Weights of a small GPT-style language model, trained from scratch on English Wikipedia.
Size: 15 layers, width 256, 2 heads of 128, MLP 1024 GELU, vocabulary 8192, 14.2M parameters.
Architecture: LayerNorm before each block, learned and rotary positions, biases on query, key and value, tied embeddings.
Training: a variant of SOAP for these matrices, 537M tokens.
Each number is 500 + 50 x the weight over the matrix's rms, rounded and kept within 0 to 999. Layers, rows and columns count from 0. Numbers have three digits each.

# layer 2 MLP down (transposed), 1024x256, rms 0.126, rows 836-890, columns 128-255
430452505489544501473404553584459551417473456459443480481584511430525535475514398529564580510455483493409423472484426515500516541473470475452432483476442468570505619518551635439516458487469539488451455544468499518447591537543573554506474425400523387572464508481468508457556460421619516513478450504443459615510544350491436475562529546512458484533350487508489525513550397529504576490444
438504523506466486448416494510562521526469555414514493520516517546460472578490416487506437560434505502433467521555574530531474481454503513454481422468544528493361613547483461565444473521472570524547506474520537502466527483486437456547450477460480593467458522496569493474509524548530450405512491577477583481475509495530536471477565559576447458453532443601469480552510544508421469434454
452562523524490463537564429624431382508571508566505470520454445477549589462484502399402496467569483590525382546462604505551464533547474571450521596516540537545545558528498472469465544529493437542412451454501410472502541458516492532539485507430446530502506529483567522518497467568511486420442486503515457567527514549601493450532557446528481493498501460596455453517453432483549505409401
496579551507505471472511476435495375475622459589521540427473542477543455504470449539430452526521425575466452514542540462519459457520501548516503534410535504541471456410535468520549442544553456449452512508525534505491511482487528544438531486552471457503508414504529505510473490481473464567382459496505451540515359505526497508536570486512433496543475477519529539442516498440503436520490
455509511528499561580589571527501496546470509540400514529611483471553577404443534536452541505533520447479500523460578633524464519443497484582520466476577461459632405539560465429489555443512491404588487491416503497393521436485475555390497490479446514573462529477533484478379466517543488577502513553584428476570491511452545502469418555490570510508497490535511454474436465479497474461451
516486518474424396502488491426445518517579467554499539584549522632567526445496487523483562431496500481563550603510547421504590478540481514454449521548537476474434481499499495546544478459603427501551590517657486410461505477478442488567466422539533525606511492553545540541451552346553554440496499444475447557385533516504395492518514484469588498569524465501528558540496501398510531491497
507455499593423458497499452489585579536535508454523521444473475524588468453430437476514524487549408568474483505490526494611542484471434458568481523432504505573494560520509456460539485483444598510610404486571475506498500492477507489518491514468508505553420428491522452605484436456446493536468457524501597538487529566544576507514513507420547543534529470578473486482491481542510526525504
564487611415508520443543524477396544456487555532468427550378548442484512492515528479543550548478440595613413377377484459434498563570602495575565436535426334543479425481516574587492466529448601516502439463509462519596570432500478545481402569476520447414514498401523579549515437534589583505503519437533517482521549418600538434453539530463507413510481470625488392544463485526523500512552
481436553504540406525557459496500437574480484484641476527600545388486487505460524562507514507562454560433495521479399522462541509512451440482482457542383522450464551410499495495475462530471676506404419502410559544561507571514511504423514578515483511428503454448491530429558445454530611486453523473517551468510483573483505391516500585503450489539521553512452456570438477540523440540609
529523526483509565461535390479447548526556482432535530549508482415461552450488525562555450466530490463498500512410483470535421490563521470582402535469480459489495431520457395462519530503505533561506506534489554552502488550370393547486527473607584488437533473506461492443502457508447493423455457532430547479477443554538558472497416544480582480477585521484513464475504522487528447436535
571513444536457516512544517517456472510529544484502490447440462520445419462446477551519484545438496511461570405528485542468560538518523569457572562521632447459570448505572529520454467449506548498393460408516550501549513488534433480482485476513547507563555561511525494437485415471490614475556513440564465453466504517515442471499464450549465506499528444421500375496469531511461385482565
520506575559498642442465500447524592506458533477498517381494454340483498507524514525525512505452562510437440433411479435504456499619490539463472464588448509523562446475551442377479547502471463437459464511407580427463448532483553569518506455556515532521564592462522532386380478412512529539536536476529455517526491540492530506514524586604455542471516443582555505525560624459458510458495
379421448534393501361484408453508478488525438488453499442455480493502481449437563391540475459352463568546485500524569486495454620536507509483538547543451420608420459465547550520466502573401553451463458509539448541525580531517532526582542556462490488449528473558539484426505490456542487495556505460463441559525473459530542538596541465505476522544516582469481399470474568468466465549402
421492458517533450499527445497402503459584514480537495470500476445583531426525413479495468500524579468473498513506509594396506497568493487491467553489462507439457460549412597455495526606485435519560510519560488528503513523428547549505509527506440555540535492427483499421475552530446546509559453515470503476513480507489508475561502549406571487449511561418554494505450506516521469419510
518442562508524616468496495464463507489490555427423526551377543437472540458528495434498508528426609514552466569466465530518427433460512480462477551526534472511577436561540481493556407534489503443612508512520418500500395456507432448501551476460465521446340464452478433611531471456386511442500566466501508605407498583521446497549467429420535408487525528491454519557488512381564547544613
551589565518457498527486415521540549508507455458567503578555521457468547414458454404546399618551483530446520515566464596492490515469537504520535446558440531471517492524427497498473476472474456532554483493584552553499464459411633462456533518491580439465487455458558406543461532473377536486494465545513524521566453454447528563531493546404487412515471527498527456429485561494552486501582
377604480465517500636490453575466619514490484485570627411584520508452425536479488476539578558554521476354457545422552422530510576390459524488496502436577555451549525475526551416447467566515430471486397453530506418500509579483546498520635492394481460442527520490622529434520539512511585567510457498487478433415496527515470422472584570494571532518450467470513490506519453465582554480532
481488516447471458490512585528566468532472545491571393438521352457419517502552469513484435444486493463547472464469503529616432571432505490498497470500531561525473479506576465480397420520449450374476389546484574543465516542458497503465523587403463513580457591457570503543486414469568539464484522464438559527536530497518524467526407493451471485475514498554474581459474559510461457519466
431498506481511492492493613476525490508526562527503515515472490508499503494505475494515477534514547487486363511585402433565425512493498488474489496533514477498479607502512582564527477514544417452530519496397536491523393560465396519510535416419537501525540483495546523540430525495558455441542529524484456505439539567474488512479412607495497631462547518542547400483422546498416528538513
432532576474461496441454470481491514461543509549546507509538538593565550506494570520530503495580530502463452470488521399510509550537489507520556486452484497474500552504518477407503483580477417495460713483530510499542456413512557542506525454480477496488581524556401444529528511516417483544461534483555506595495520533412587536514487471522454507551567614468511535512461514473484532468496
512466508451500496509513519580474519502519507494570499406519586503441464537475432583455442477549440469559533462482464511512582516561530636511486552434564505474496581557571403472439477482466525468474455486438511424439599539496502551480468549514526605587512481533508511584499441531474588496468499529410378475549530525546464502398370332481420469561522416497470451531511507536524553485469
445557416531525475346482478431536601580452557458489500495467530442445473542408526529509437553580478483565469451436431534485495505401499532467451498528513541453445418454453546523533533439511575455554483507472481528527546463462542525464539461505463468511583414497507610517449536515402423447529555510576484572474503529591449580533402578532526357413494555471494472495611506523486601501467
503540494578470520455471545459434452550434511405557625515510531456479512513463636524571526442444503482527472498379393481467613538482501508529453460514611528509495507535555519517463515507516493499427410594520499456494459606523516494558562520527512498547520469446540470476518485513563549505458559509404509496539492465486464471584480479504521571472557497498511413515459536506520535453489
569427504495519627528539462531487455421385519430446479516465479517422396429517567504460510511520538577508491512481477493471507603537461443414503457514574413531441493479520520465534571523497492519322511489407522517503557517514526526514436399509564482584479528473499459380537422442468478482540499556555491509537531476520473410588520519482552617522531501377471495525526539475490548521578
571492510475515475537486511461454480472448532467522472508506476586615516530438527482550424450515507462476535561472519547523459601546552495576496552530511517490523535459548521518484492471503489448539517563509479559555532492467391484465433520515515520504530501470480530506554519496510489462531417432553549504526617508602445467504530448578540477514520538487568506503490509548562493494499
464566484498504508440451459476366515404390526492456476570473626424483441422447484529445517531564561514566497503493534582499472360556636457614498549502511427525520560489621554568606634462447533515509450380539506440525455489496492593515478507528401467412470553460512471577600472468474521477521471457589538552555506550513582526527485465562518455468431599451435542504582511515549534459512
544433493502525416530548497410485499494539349479445549550509448409553460442525415524562587536414641456515569459456524481513540536484502590535492494466492401503523545495418543550515473591482519474476491458494480521500566493588438503529532620458484487449523468467487470459546540516484530416454515487524588546573480434495579500428412561480476554496529444519463460552521536547501494506507
373460472522561495572615473508487440489557561522459490508515522449525496432443533417493464539592476562537464459490513484391503496503469474466463500525473573540466585535499540521567513530540476445569492422547591495483506548514516566509470490468491579489434421553447527557543472519513453480449516519510535594479455525419492379475523488438487535422374448583447494567439538477457461483480
527516484461408490426485427573473453522495562494584509443451409518538457497479498544545461579509377520507478537448502458469444409546465554473511486481535512529439479548552570520478486532554484524444546609424541481486550456545567601458498493499512407518448449422507484528504510544466424494439507522552465534489537485452531463412580573354499435496498534556541504501463540452510535489526
566515549549601498501463565446576482549432475505413534472549512414431546485467443453585583476548527534388508523446444488548601473428459543485424569495501520489452584521498547484401429551504566510471598509556494528545484453524503501503547424488535546487508489464449471427467479555474458490466489552420492563520452435528529463457545587556399491519489506592493551583472519452458425585474
539422517487492519534537544554513556519511565566476462427446584432449556463531564464431518546546469551544533389438463539537447419430430437484620519539536505474592447590522583420538488471434537565552493334445389481502508496510525550535565581543498423524474493476460471450426546524471550542531468478411490524377515560532467454442583491475438557444550432525517514541545499532561474505536
430438522563471505450549543515480470494529517477520425520501570549630486423570427455464401615536524528550542570478470509450570498565513571564463517498504467392428528531488518433576498408432424544478486394520491441498465475482466517417472508442483445428511576589494497502605499450463449539409395430518455525566526471475479557560480518517499495524478524503489471576523480457572549490548
425569551530525500526621465579526487488469473516497547606461459503580549474552554411569434493455571402553494498437459437415652520469435544525465441533462459588492391478459487486584552539489563586388466486510493464525454519392597505558539505496355436504530571510520571518593377635482530469488528472492482374507501451515397530564421537652535420485527531505440506491567542527492470425455
482449417545531415605478477483548477469494610463469521557449493468499558498451532548542550580518407584546558537434567506460395448595473513556454515530492473507461505399451481572477440566498407453464453451551488492477564443546468485531470496548411473598496407540613441483493416475541597413477476379510466513548471513541494495365470548397506490488494336563560500448445515462494487539460
484506494571445460552596536612537524515453546417526482527617456525514513572516514470598456474423569467443602494506440474379509515543450395539465530521534537438437419511532440477473439613501560531486530480463564598421546579461445480522454482606506494448456470466454482519519542549505473484488421587455570437439551484449496541510434581542433489498481497476568606533457520568491442540447
494495472534431468551430520477509479510469557566472533395516562478554549499532477469558531461468463559572527585416520443471486515470475491548498447499468464478494462468597559465403409470542440411486542501507558506398475489632514532491599378488431492534498513473524410454469545507520481498488526469504498453513575537443435507598467567478441497536509474472441490543522494349421536451504
486452429541517488508501546459553428477531451531489484457530466451502525429453482559522504641541486571447532408466522565479511435509560498457505489435584587507500547642512536535517440453519487434501562467551625520494475507533540533441568538531532472512508402537441474617505518513463451557456487532496606544549453534479431507489484570450392476485487467505546523499534606468585441573463
475485496558522501491530440530474538499522582468537460478559477506494499485532537483600414517493434463494565461492434511475526498484510539475584420551506532541548570439502595545536460519487506422490507501518520509514501494401466502517432535575540549553521486422518509495518552422486473482451459468514580466460479469540588460494510507564478486497524532571517492561446577491524427493477
494524560414503515567589465490541401474564488477509498532542501493580508484481476576453472455571445513563530562463496406436429607572518462472461521488550491537534518558589532469478450587450456506529563492607433566406436461512567495455581479374581541507524419507474487436511566489509433526457434566611461462494576488491525505467514578533420472551481472554468569452489450436436565506447
469527543413444515486476442518469504445439471576470454466477540528525544464563426536508486575529521477377584480509443497508393482506416517508457484504527452497451481427515567545435514495548546475575513468430457517549479424449563502637541464455533451534602493473508510549549510520527536497545567564418621548511565494511454524505502492600460553422537528508463440563589464463461548459615
541513539502532506509491403471483537571646501487523463458531516454466443522441472556529439514569429500523499481535549548545464487485468518501543420460559475443504509492466595520590495468521392509518558544524480403480534440563520520507553449478524517450486474509352453566432427461446391441502467427468560491490493512489495550481509491427468427561501452561570573482466500496553556469467
552527557466569552565585510472490464531482524556495536455587481582497471505443592482578538480353523488451513555538494535386433417599511497489534564505605520456541473467452599502591501475392507450456560492413541532467527518538467446508470546445536542485435533558400474504546460442507476542482494426482450530519496484539527489474426389584460460478563564455560537482491425471500600501596
513551463498446520485458482458530455578541576520463482539446535590481503616572496417503442495476577571564558564491452514511513517560421603551510441481531377562492461477419448574446582446486481572516532503487442459534517540359524466550574426397413599506565543539586501500478453541563484489411479511566549594466459431518489596447495396469512469482561472428444441498444491531490500522577
477579434564517463384493531501554582437533471529448498522473454433542534513473549517500463538402569470586567559466467397548446484509472473569389495500526435513496623465464556523484544489503463505489504460500432552487548527538486533426541555493467439498487501587475510557561473487514557441395458526457456541452502562569488501536412542507474509547584551390568494466462488545552437491502
459631525517566536499465609426507599428454521495433429468422387504507512452647422400549489442620551566501468504444497474466545481559447477537456491561440495486534448382380570441518498446503448478506443438376547547438466479544396495366499570615518501540429483454393499506485469475455412543456538562519543491451565461493468594439426600558463454447489487518457441423511494554485570539450
564377446618514452508505470443536526498531452536565516416614467497408506580500465648538446522431519469464579509513483538622545523496432454518494517525460505501522448495505591560504547519489491478534540468533480480551496492507595494516435512571566444563539434439376487504441502459414540465533509447528528544459491535469458462512512495482511572474482459582492531543520527506471509491428
522484548498473465494566478547479570475538537544440483520550497465500476467556511482536379502482455543504460550504537563462507514493613502463471506496459560491512586473554500491462431510427529503516526518487485496542509549532573589518482562509491457504503496429628522474441466543536436485443514530469560458505509533559522439475493472358457548437545509565541457481541547578567499565504
488473524472464459517552513461455432504486527488356633596436463542613511486592522484517524345460482486540534503544619520543437643523607422501556438484596454539550494580494455538490495496500511404568484486477516487566469502551561463568431384467387517473496490435491525441503629496561455515536492337567491488437510543530531597494552523414505497430330513455604482499459424504514536487483
471439529483440487491484550518446497481521474463465529516581557581440539454516570503556514521422472517551576501452454504517460450543616475536533474545481530467492542490547477498470611460426491541453433574532459585480479420535475600467475531520496557539511459537516483392491400585438474473418538452520601515425513532407535487539544466571630520571506457503509471487502445470569444492454
510520525485549485469572524479513581530454498537467500532582458369526503473534418463495429376431449459585433546551543553562473488504532460502500481464466692520452480600494477509523528538460383511507525451477456537580482493486590433523529537490558518477521560514528503483476444537409589434438483573445555529500448543553539606562425463507384405554530559487471550508483484488454592502530
520447603561507494523484492489624509476524566564589620414509396464548449486547541569562535459453547455475519496466547560556481462503532503474445411542499533573531513501463511467469580567448541509453583470399413538496494445575532480517469497469512492486551488464425524452487519478508565505478558486465561569461554519512488584478563613548521523436518470491499450493542612450481532574539
379466474465503521576466515468585465541412471510451474504439488541542457639580499512550503386508533520493437510465476555460502417474490555504502478431470501441637520451404512625548466525477547559574465402434460511466554454507481491516470511535414530427402598481525507465458452480496534486486463625502430520591454491513463577482527453491531417534549390539501579535483474485505512498449
564410496498498466508566447444410507441498464554452544527427500524520446463470528452453476562522547535569568530526549515468470495539514543501583474424494546474555599533435520376539544501498511495581525447497440594553542507554568501537451529520558532495444444539497465476511547589483493521490395418471539558552566569519454554528539427488504510531532439515543547533473455475541542499626
572450458403524498600516476471544592532407488552520556512550539475568484486445460481531481429463505530526431461596465439529463536445437378440600527422493447490602503470483523530452482500541448520453540507563534445550503436503584390459500476523607518420547467567475417453526537463541494536504547487506446389483503506479546479406530637429509571494506490626501502472486550553449440477443
445497534524537450429436435425535460555552474504510480519503450600420478475477571412461473430400470538468549533561482536557399515499393502436547454509392509505590475573420559588546528495454393407428462518562469515548470557480501450516550625473574443499508460472522561469397536571438487437370571455561515522527393438509473568521454552487490443504538389646551534462454462456506619466527
# layer 2 MLP up, 1024x256, rms 0.142, rows 837-890, columns 128-255
488535477483515489492522570538539514523507608483508508520475438521486454592503523441528383542580474487537451584493520458493480466518566474517507436583676562438512525572549511465445463561533444562459515457457562460498503465513550452480403512473512488442516467547541596529659467461472527559465486449470507446548559429491462545524483517529402533584562516505469438448498451520468498476531
533573490560435468487426489523504447483558446504574527428469500496473488395470461504485580495540552564652474379505567538535429528370529582385553444603510481520497476580440515466449439522556490559378521457605353648607615566430481533473505422448472478462515480512481523611464520485440461442576471427433541516475530477512548464466540410463494459474560459521546510553480457531610509416475
575470501539437515549486459521413581563478547442420533540468474524575448531408453416520445450451626432568481525437444559533536525534530433512551460556482453415527531577473465478476528485534484514550448413612438510492575556481451479541474492422465468487429506472489506508448542507528553563556504529567487562450489529371494504438550488441471390529553453475451463503443524602502503542462
503497535570473396507518412537520587529492529617487445517520457545499537483472517524553486506527522595536587502557404415476616489544528487497450512516492546482503522458520487493488423431550673419491446545576556445667407548652504432456556531524529563485496575524476534462455478362476569452516555486505504472514450401497454430533581444513475485503514518442604514599429461487567472407509
501636459512486445471501471530457472488501629513544538503423462629570515459611438483591479638504551425451614630469449512491410529497518412351469489545458546375454490448526516505452525557459484385488493477466481481477567570404434444494508484410424444505534573531462514368558521479561485514507558443568521541513541510567486513502569558502444441504493481439589552556493557532483510540496
482492457488476474438446506439517489501485506513541483512479446492508546540478502553531466597506418446529551476505455463589474446505455544472417535498486454477551478472503453531523541524426495527437486492468486574484548590485542472401567513587480582535538516514491461449493554419539496531451500513505513432464489511476486470474464525531524464523496547430417539509384626501497519435529
483477486466490465564442530453544507483429542493527413538532495534481467483486497466456474450464493553482514554527546477581457502497396554594479447489569461497514533472526475460485584520548472442513428411555521476560477457412533433498409465415435408501531468538524503501471557531537537490578522421535484546503548376593478472538429453579539427516452479565442464493505515393587536465497
456531457510497499528534507453621512502496526469563517543440605541488542517477535524489485545521455467430473499560487483467458574523497575536534412492500493522532510483416451461476403468453386510499512574373542504546500479498535412469412555588527377491533497490413510500499485452474511477497472442464601451491470492463510566493492520461457463487492555560537578463540529570451561456489
479473501499561471540459513475498474509464466522507352459519513407454491483487545468533445468528564503492505515480489449507532594502422506507529389527535468498508608491431441472485432440498615363455415540488591483449515458544492518388469556464402471501615516494493520525434567505535528511499443425554439487463553535417476484484523460485528432506498554522493571486452566531527441478432
446485617494481534452567512510538518512504557487463478502441552463487556460505548529466592454470461509445432503585435498535400474478488446536481448548416553522495466481479393399454401570534462596510457545536435582485482490462545414538418497446555511523382455529515554507536508546508447505571513551546450487596553548417528468514478483490496519498542540544492532389539497491505606478460
528534517513502524506428461409517525483561553518524493576510521594521545588459489513539463558373557473492466496492559487505529498552497446508546477467547431518460529541436458530501461511439509471483453541423594475490503565443444501580499505548533490498530464534568457452529502523564481530612526531513511508510589543571418470427423549556508447524546499461436567477551489474405494499584
491402475528489497562483515466553453514506490488562541518463551417527425563480526536486485446466468422609544483448548449550476439447555472530442520468518551472487462516517497449481528588398474477513494491381504487563588601558431457462492480493471504503467508541555382432476491457490491481534533487506500452571516441490532487562505485514473464513420512489461399532451593460503537541517
508520518520525529500530533505609482512434508475503516526515595587431528505431523485544540482467440515487497533535535382546448565461452543531479435503495503508549544585579432619536436441555568539397616488445488469538514463569448480564512504526588447438570453551520505542510436539520479496445478486491555553516480519530436553419530459624446498484503418590509542511532496464443608493424
527437625502566451608527478473490510548531557505444463493625515579506585489551481491459499487408523464439469498528536542512465487512465467439479526555489441434438463471490522431472527431497541480464466549517398559531428570481527518419445495535549514548543567431477431526518441468495498478520436466593533424506454525604515478497474481476537466573440501541404469519477583506480505498478
519425506547491504576492498447470547464515555488531556479501504430499403511513630523485451456456506494512501476456474492530496617538450495468408547621534480481484475543492568520541561469483494493490471588458505462536533468447502509553491511509489511560542639480466509448519479421525466408512423453447543483479474530629520531580446565510483464531467513517448507515521438471505586525457
487432452496453470478456549588543605483558477422538456485429493551509446514614488497478546513444558578511496542511517491497533475492557532483526476427489488460525545489463393452543437513484491364460527492436487576487480471461528441467551478540564502426554490528459603493536569491484630577399480481522457580471492470552494395550544546504494523499592460489453494470488443486502571549548
510474523569507435438530472458512568557526486510512506464472482495479537536464469537513535535527487480526543562547491421507468538519484536502479508543505400546518392489504512540474501483531406492488529589540488477532579387520469582475530534554489459454476441576477532490436427433442471561428520511497433452524509469421533533525505492521583432558474523408432572510490483552513451485529
513517539391572447454448475499571550450474479473515451505450483470509420475458505516563526426560480457543566420560495364509490436426464592513576497536435381563504577552517455526481436460493550588403489491549552495618431505502504448522466474544500479539539521494442470606468549474478455478484528472570419473431453513482545582517415481466587486536495450484531552496519519530457463441405
462573419494525540341496478480485410504490597490572537515542427406534476521608511527503534494571438530473545546473390582516457387392496454504492538456527502457437558585506522508506481495462577485527431503580472488503544488508428429498457457530540473572547457520483486464470443462476600567446491467530501486480520450451477469489487529497502463469554505426534559543577590557411476616558
455498461608587395466568490424525506529480521429414467537520493522413467610509448390498535502599580509514571567485533454422454423585413568583521352461530494488594524549495476525537493475531512517507520540484508538512473486499474548450560539486537480408416478478443528485516540506460661431504421531475580515502488466358539411532548524508564483474392480537443510563422517551393514429461
495445475502435556566528552504595493556524534529567446473518458495468495447535536567551482429436480460527475491531496449492592563464469421496528538470522559494478529446631507618512486465474545460547533532400541457452533549451552490506428452494465565439537510456523599530480505538522491528467509520456452520499546412450545484500594467463469517491555413577388484454515604524492443478504
499538422492552441370528529451538517499496399522438507489495449469559562526524481463492553513588549575479489562542589471486405608581448573519536542454462514507575441487394497451489433489466481487577521543499467572512535486464468489440492451487488406459496476570472444503557511488463416577531480503584528421489545507426452511443559502508425509462487567478443603528588421484499526471636
563526495480591480462543409538515441457446567365562458522554413485459560444509507597468451495525555485526479478545536525440561505499493488500486400531495420487442508550604543477503508462497522620440528449545467477530506539428473495484505445454556478533477613500458450485501534395519588559441509555492521484565476478447433478496445427407549526548490466461563468595400552541547517468503
507531487431518466561629510504452502475443402527539543385685481449539555526466530444547476393432503488527485481548546445496466500530383464473417467452415416369432521586517484540511538543435483567525472509509480440484584482406586406559435452565543514403495550467474475363565395501474417539503525467467460466500497537537486434665468493505567490503524573488495437526446454411364579497458
582511480535485505476528614422416529407513418498384554437496544437506472494544501540436512436459578436493480502504526535526507500492537582497482508488389562554472469524548499577538533419419424515495495461545585460489507433517481493580529554481470433523489544412465494541462508476510594493481465442491546546468499489558556502445494438542521489438591552537491515353554523481547519495409
620527491519463555499505552459442520522531429471528428402561454458524550574520514541520510453530631552462384422381508547600562419533562613529432491479413485491481521501516517502475477520513468474468527507562449442452553566467403473450379490543473483487507555461487540569556549450532482451394522500483535501577489501441576483525531470505633461524604561421435478450493622574449484513461
650554498451482444505527504453406409530487495524503561522622518517497456495535489425421521485493563469516487587536440521546498529527544474593586474542537488481434528519468587448595571521562495606549453540430586483515548448495510424576495556518468511398480451522524501460496489521526402481458560556441590437541503435475492472466531494516479630488504513479474447575404541534462485499501
469473512558510478488569504473488523437509430447442476565514593478496541485514563474511524396430585504506421541578525517547535560389507475542478497524429494512583498410504556530539493424498483419556469443504491570458365559472484432573578474502488483428553610560452550480465514558499543475453412511545554448491485558538475523511433437622540565476526513443472457523493429609578531565478
474468476542436576444548566565410446445490493473483481437488505615411491540515590498521513456434551456529538557506493542554503527569551425537525541501541582523451599502566534530425528528490525515454324599527540530508580416491557565575533394470525456542596517536522520518433455513512447423578502493428562544438495514564509475535467524516471591565558505487433513524427386420608474467574
560533529538457416565483572519504509437543529581357529461470537540526554526473582455554492411499492506531521509463530506482437474543461518487557480463555587504441552513425560530434554525509549529523451482480461409366485463426449513562466490439579524456527445473471471467557499574474564512493357530497530547458441472515545478448474480581453526488451515503576504477493546446407530454520
482501479481556478600504471547511546535501554457458469474453506477551511511459431406441501472538540523458483546528507490529487516510551541507468495466412464554485551490552444505528507440547489479482449507476482493543421407478551559435507484490535509544505520483354523518437516402481466529406465519519435491564544517550466527503550423472540551564546530544532539594473445509442505462525
459534456470544550596521480492440466480416470474405472621548524525598554553508497435462522509377485543427456464459574421476510538391412593560468482498429468517571496548499486509594454475494467469497418484417520429486509422501399509583551496551502425498453470404470493506561498562470435422447487477450453622470517484572451499519572465584499361497466474565481473617525581633492563470575
539659499529541532548529419520516555540430609519481486606513472614554428577432481497525472528507461607486517538437496539472459500551518552553445469408426573536484467592498517496473454497467546490447440457484477499484450544549424455450451550521509557545498443520505556432540517540465506453547458439523562449524532496466417478483516560448488491505463552450505589537530550491459450486474
460489501526645505466451458524500579430521555505514461552474488474480498462456383411400454526512477469573453414504408445555482461478564538473545491490406433458493467490483468418443452460497484619460443516603575534582524467520502528436435480498557421480550438516529566554444492568597504453555497476367532485536639386571481447413490491462475424571605500518429557530559376436475524483476
471555481566441527495516487570421488461511497524434544549536542440528460524481496516461533521465398605497450459471564562513441572504562460440525413559589495477449509466554559543458514521461471571518553499463399489515401579463458570445489536469465566590449454484473479544404530458476522540489537535509487455503548540481506618531498554551513552505479436502527484492519491487475550559504
493387541513607498523551601547578483554550533503534434464506525480559507477518480521499543389403536422574471497550465458414510541446464512545549576496468509567491438528480621482508443545457469467538453409458443476486584521472511498591513469509399567493512519414426594472578552471530605475552479440401470436471422491510496414414429499586490578473513529430512505481470420403483497422582
556517558440519402475456587545492474495508431517419537489451509519552475517454482500355590460542549578535495484554572504526502510587488470500391593442531494462485477542544415407546489459475567459498540507479486521553428559597607507471565444360496427430437457555542476549459437600509541544593560580535457515538500558445450497507508513476496569503511480462490508421619504479451504512509
583481432517461424550527432434564439550469379522402449562512571489447546402428406466498509574461571451514513604569459529492509446555459453465477574452541443537495502547605369505460646464512512504514534564440616467473469511397420484396523520456523435507424453469550525585554517567503460511586499488485594488555474511526588556527487468498481566482443481551497490448588440449526660484634
559456557525452524470563498516488504562519486486475567503496432488564477496430587529498514499497430484560471499524529486539549511532481441532508572519493509515528483553474505617487407431516521524450464477486480473537419528586472571506495458512445417474404544464472524454470527503560630522521556457451501490545472411569547401421437488472577452548478509407544472497481495504535448563405
579469520472459403466458489421464552432509419502461471548442455482535500548481475439476519576517572426427478520566441575520505491493463549413540496530508471512488404533455555542512518478601443554490556566518392516496539600480580546560514462496567539576495540493478470400493520512461418464546515546499505502455530445488459434562512444527543545608436542501471499513410623526540528465465
507488482536532530535508495442521462490492434483508414540437441507491543575481544590528491446488391558401505533605472382487553597522551523495492513590482490557549480512505472443446445449494551537528498564550499541541469508476384534487482470509526595533497516676523446500484483498541539517542450493559473611482537571487532495504508557490438409501529577465573522440498461503519527492566
466523595433499635470554479527499549456535517530494482452559481564413504437516476447524524557467580479460459575529453469419583523566548542500467517483435538580498479566553516521551498585500497491512380574561552554511450456399531472493630498535487604519546406546508503512568480531514533524465397461494455415519514483491447451509563498483509382542532502467404510459523578495444484492616
511470531523608468487528533498532474460541466515521478519503572532459494466532497466462504489486518447498506541555513591401549544549420476554577521556509442479597442500474518563443492517418517503433507515392516470466515422482397414485529491452544501553576384506449527503500492532480489483490490483472491505507528504488469432507422540490397548519514531450516513508490405427426438471546
411516528536557496493462590516460552513541449530464538421487505505492655554502486525560492567519501532544459549531476462462558429471507601525523455475440517455520524454566481598540504546526561531450426480470461501619493488448493544441456581537484475487503430505425445441498543507532458423458514574414533504391623528535432508539485517586586555564465497617520502415568384505499529495569
513569560480498464471563483440383586567414479526509552445511498495492461506537552461469464490529522506489441547563617416470532477470420431419507468459461549475536499529522469515514524585521441548501460537444547490486522403515546512499495458526532545463563465550471538472416556496463534522467572458498443439540468423507486520511606546428517512565574460541521422455517418590518556505526
454478456453503523505470486498591555492408409446437495544511524445494566528503511513584488541583448416536474453542519440459439422506561555509494511557445485476487458492520468568508624510595530516518464472559531511563406472506402455512508501488633467448563461566474474498466463447547528516516491462523523531568499470528526586533481473507458426556527478443533541456410506514485467443505
466413503528447582469442438545434541468412458416507451541519526436467489575440392523506464393505489496478407616520430556432440568495500420510527598527458518529484442467504470443451516482555472499569522506611424454637415518595637491502550527545537503517549488560480575532348610573479628471462530554514403536476521444593433585451354460409536572547545364485497517458400447408514584537530
467415493464447545508441471527523495501443575512437483455635444445437533454540530531539499580446563506575540495501487436525513533427498518514540531521602473415488558471501516529456451441510584460529510549479458528414512518506418538529486570465511471446475507496565562467505492494510450607532592454514532541478597444523535473518538380498615453427549511523389492504535468460478523507479
557487527488488360599480419527429464501482452530516401494543465511535539479584491486495456498476431438520462562473489518509445482451470520521482580463497638599411486402481538533498510525463462522455484538447511546515475394519530509510552474521526534482506624446543457423542428503577456414412566456453507534545548464534515536609512484474484560430455485537518457546483489446428608459429
531577470403540518525414556559462528539448569455498450571491453492451510548442492432458500571548504488519535465520555457530460542527459538515568589453515556407521425513477595459594511439550481446461490533528556511470502475549521515500451531509563495454536526425471499565591509520559499490492495524489602549467497541459474463562546606458537470496433397529435538530514336492473499497577
494560468440632499471548440639491515448466559507554608551485470499505461533447547465588520533485458494513466544580507537490466375515581495562540416610535482478489480567569451532439548493449494511481473528445502487442475493442507527363488501519552502484633562420487435482511404521529559564416527474521495424550433600518472520463445572520547460414536454505481461595504463579486433509502
490504474407521556493476562577559398545429543448550482522546462524492483496544482486568513449583511395562432542452532481432566445494493605564484492576466493504535488491485467578375473501441513528437467563495532527536351479454450464496535508543477491438519515490414527423524548513542449437516545536510490410486476434424522412460514524542512436573461587435463502500501523468461598563449
524480541506464533542494504452508470532517540441553474562472564514459531501441467453350511484553491512464395456441514444508494566449459506475491451463528468559603529463507583603517467523397542537495498539416496571529453455622660435558467467379515494513503387487527535448472593420581435482566677501584524520487503519441532431459540465451524566468517514589490439556525464549492435489581
479459521512538421424582487501574447555505564373553619556511532651464459524569476504459543442496488444535481480492466537559454550484498424526506473432424523557519551617486418477447457470496573504467584573493459585492497522469496405336475461463567576473585508369565494472513592476421515446408527469590417503395482536541457484527515477477521427529474490493435481564563537485539533394524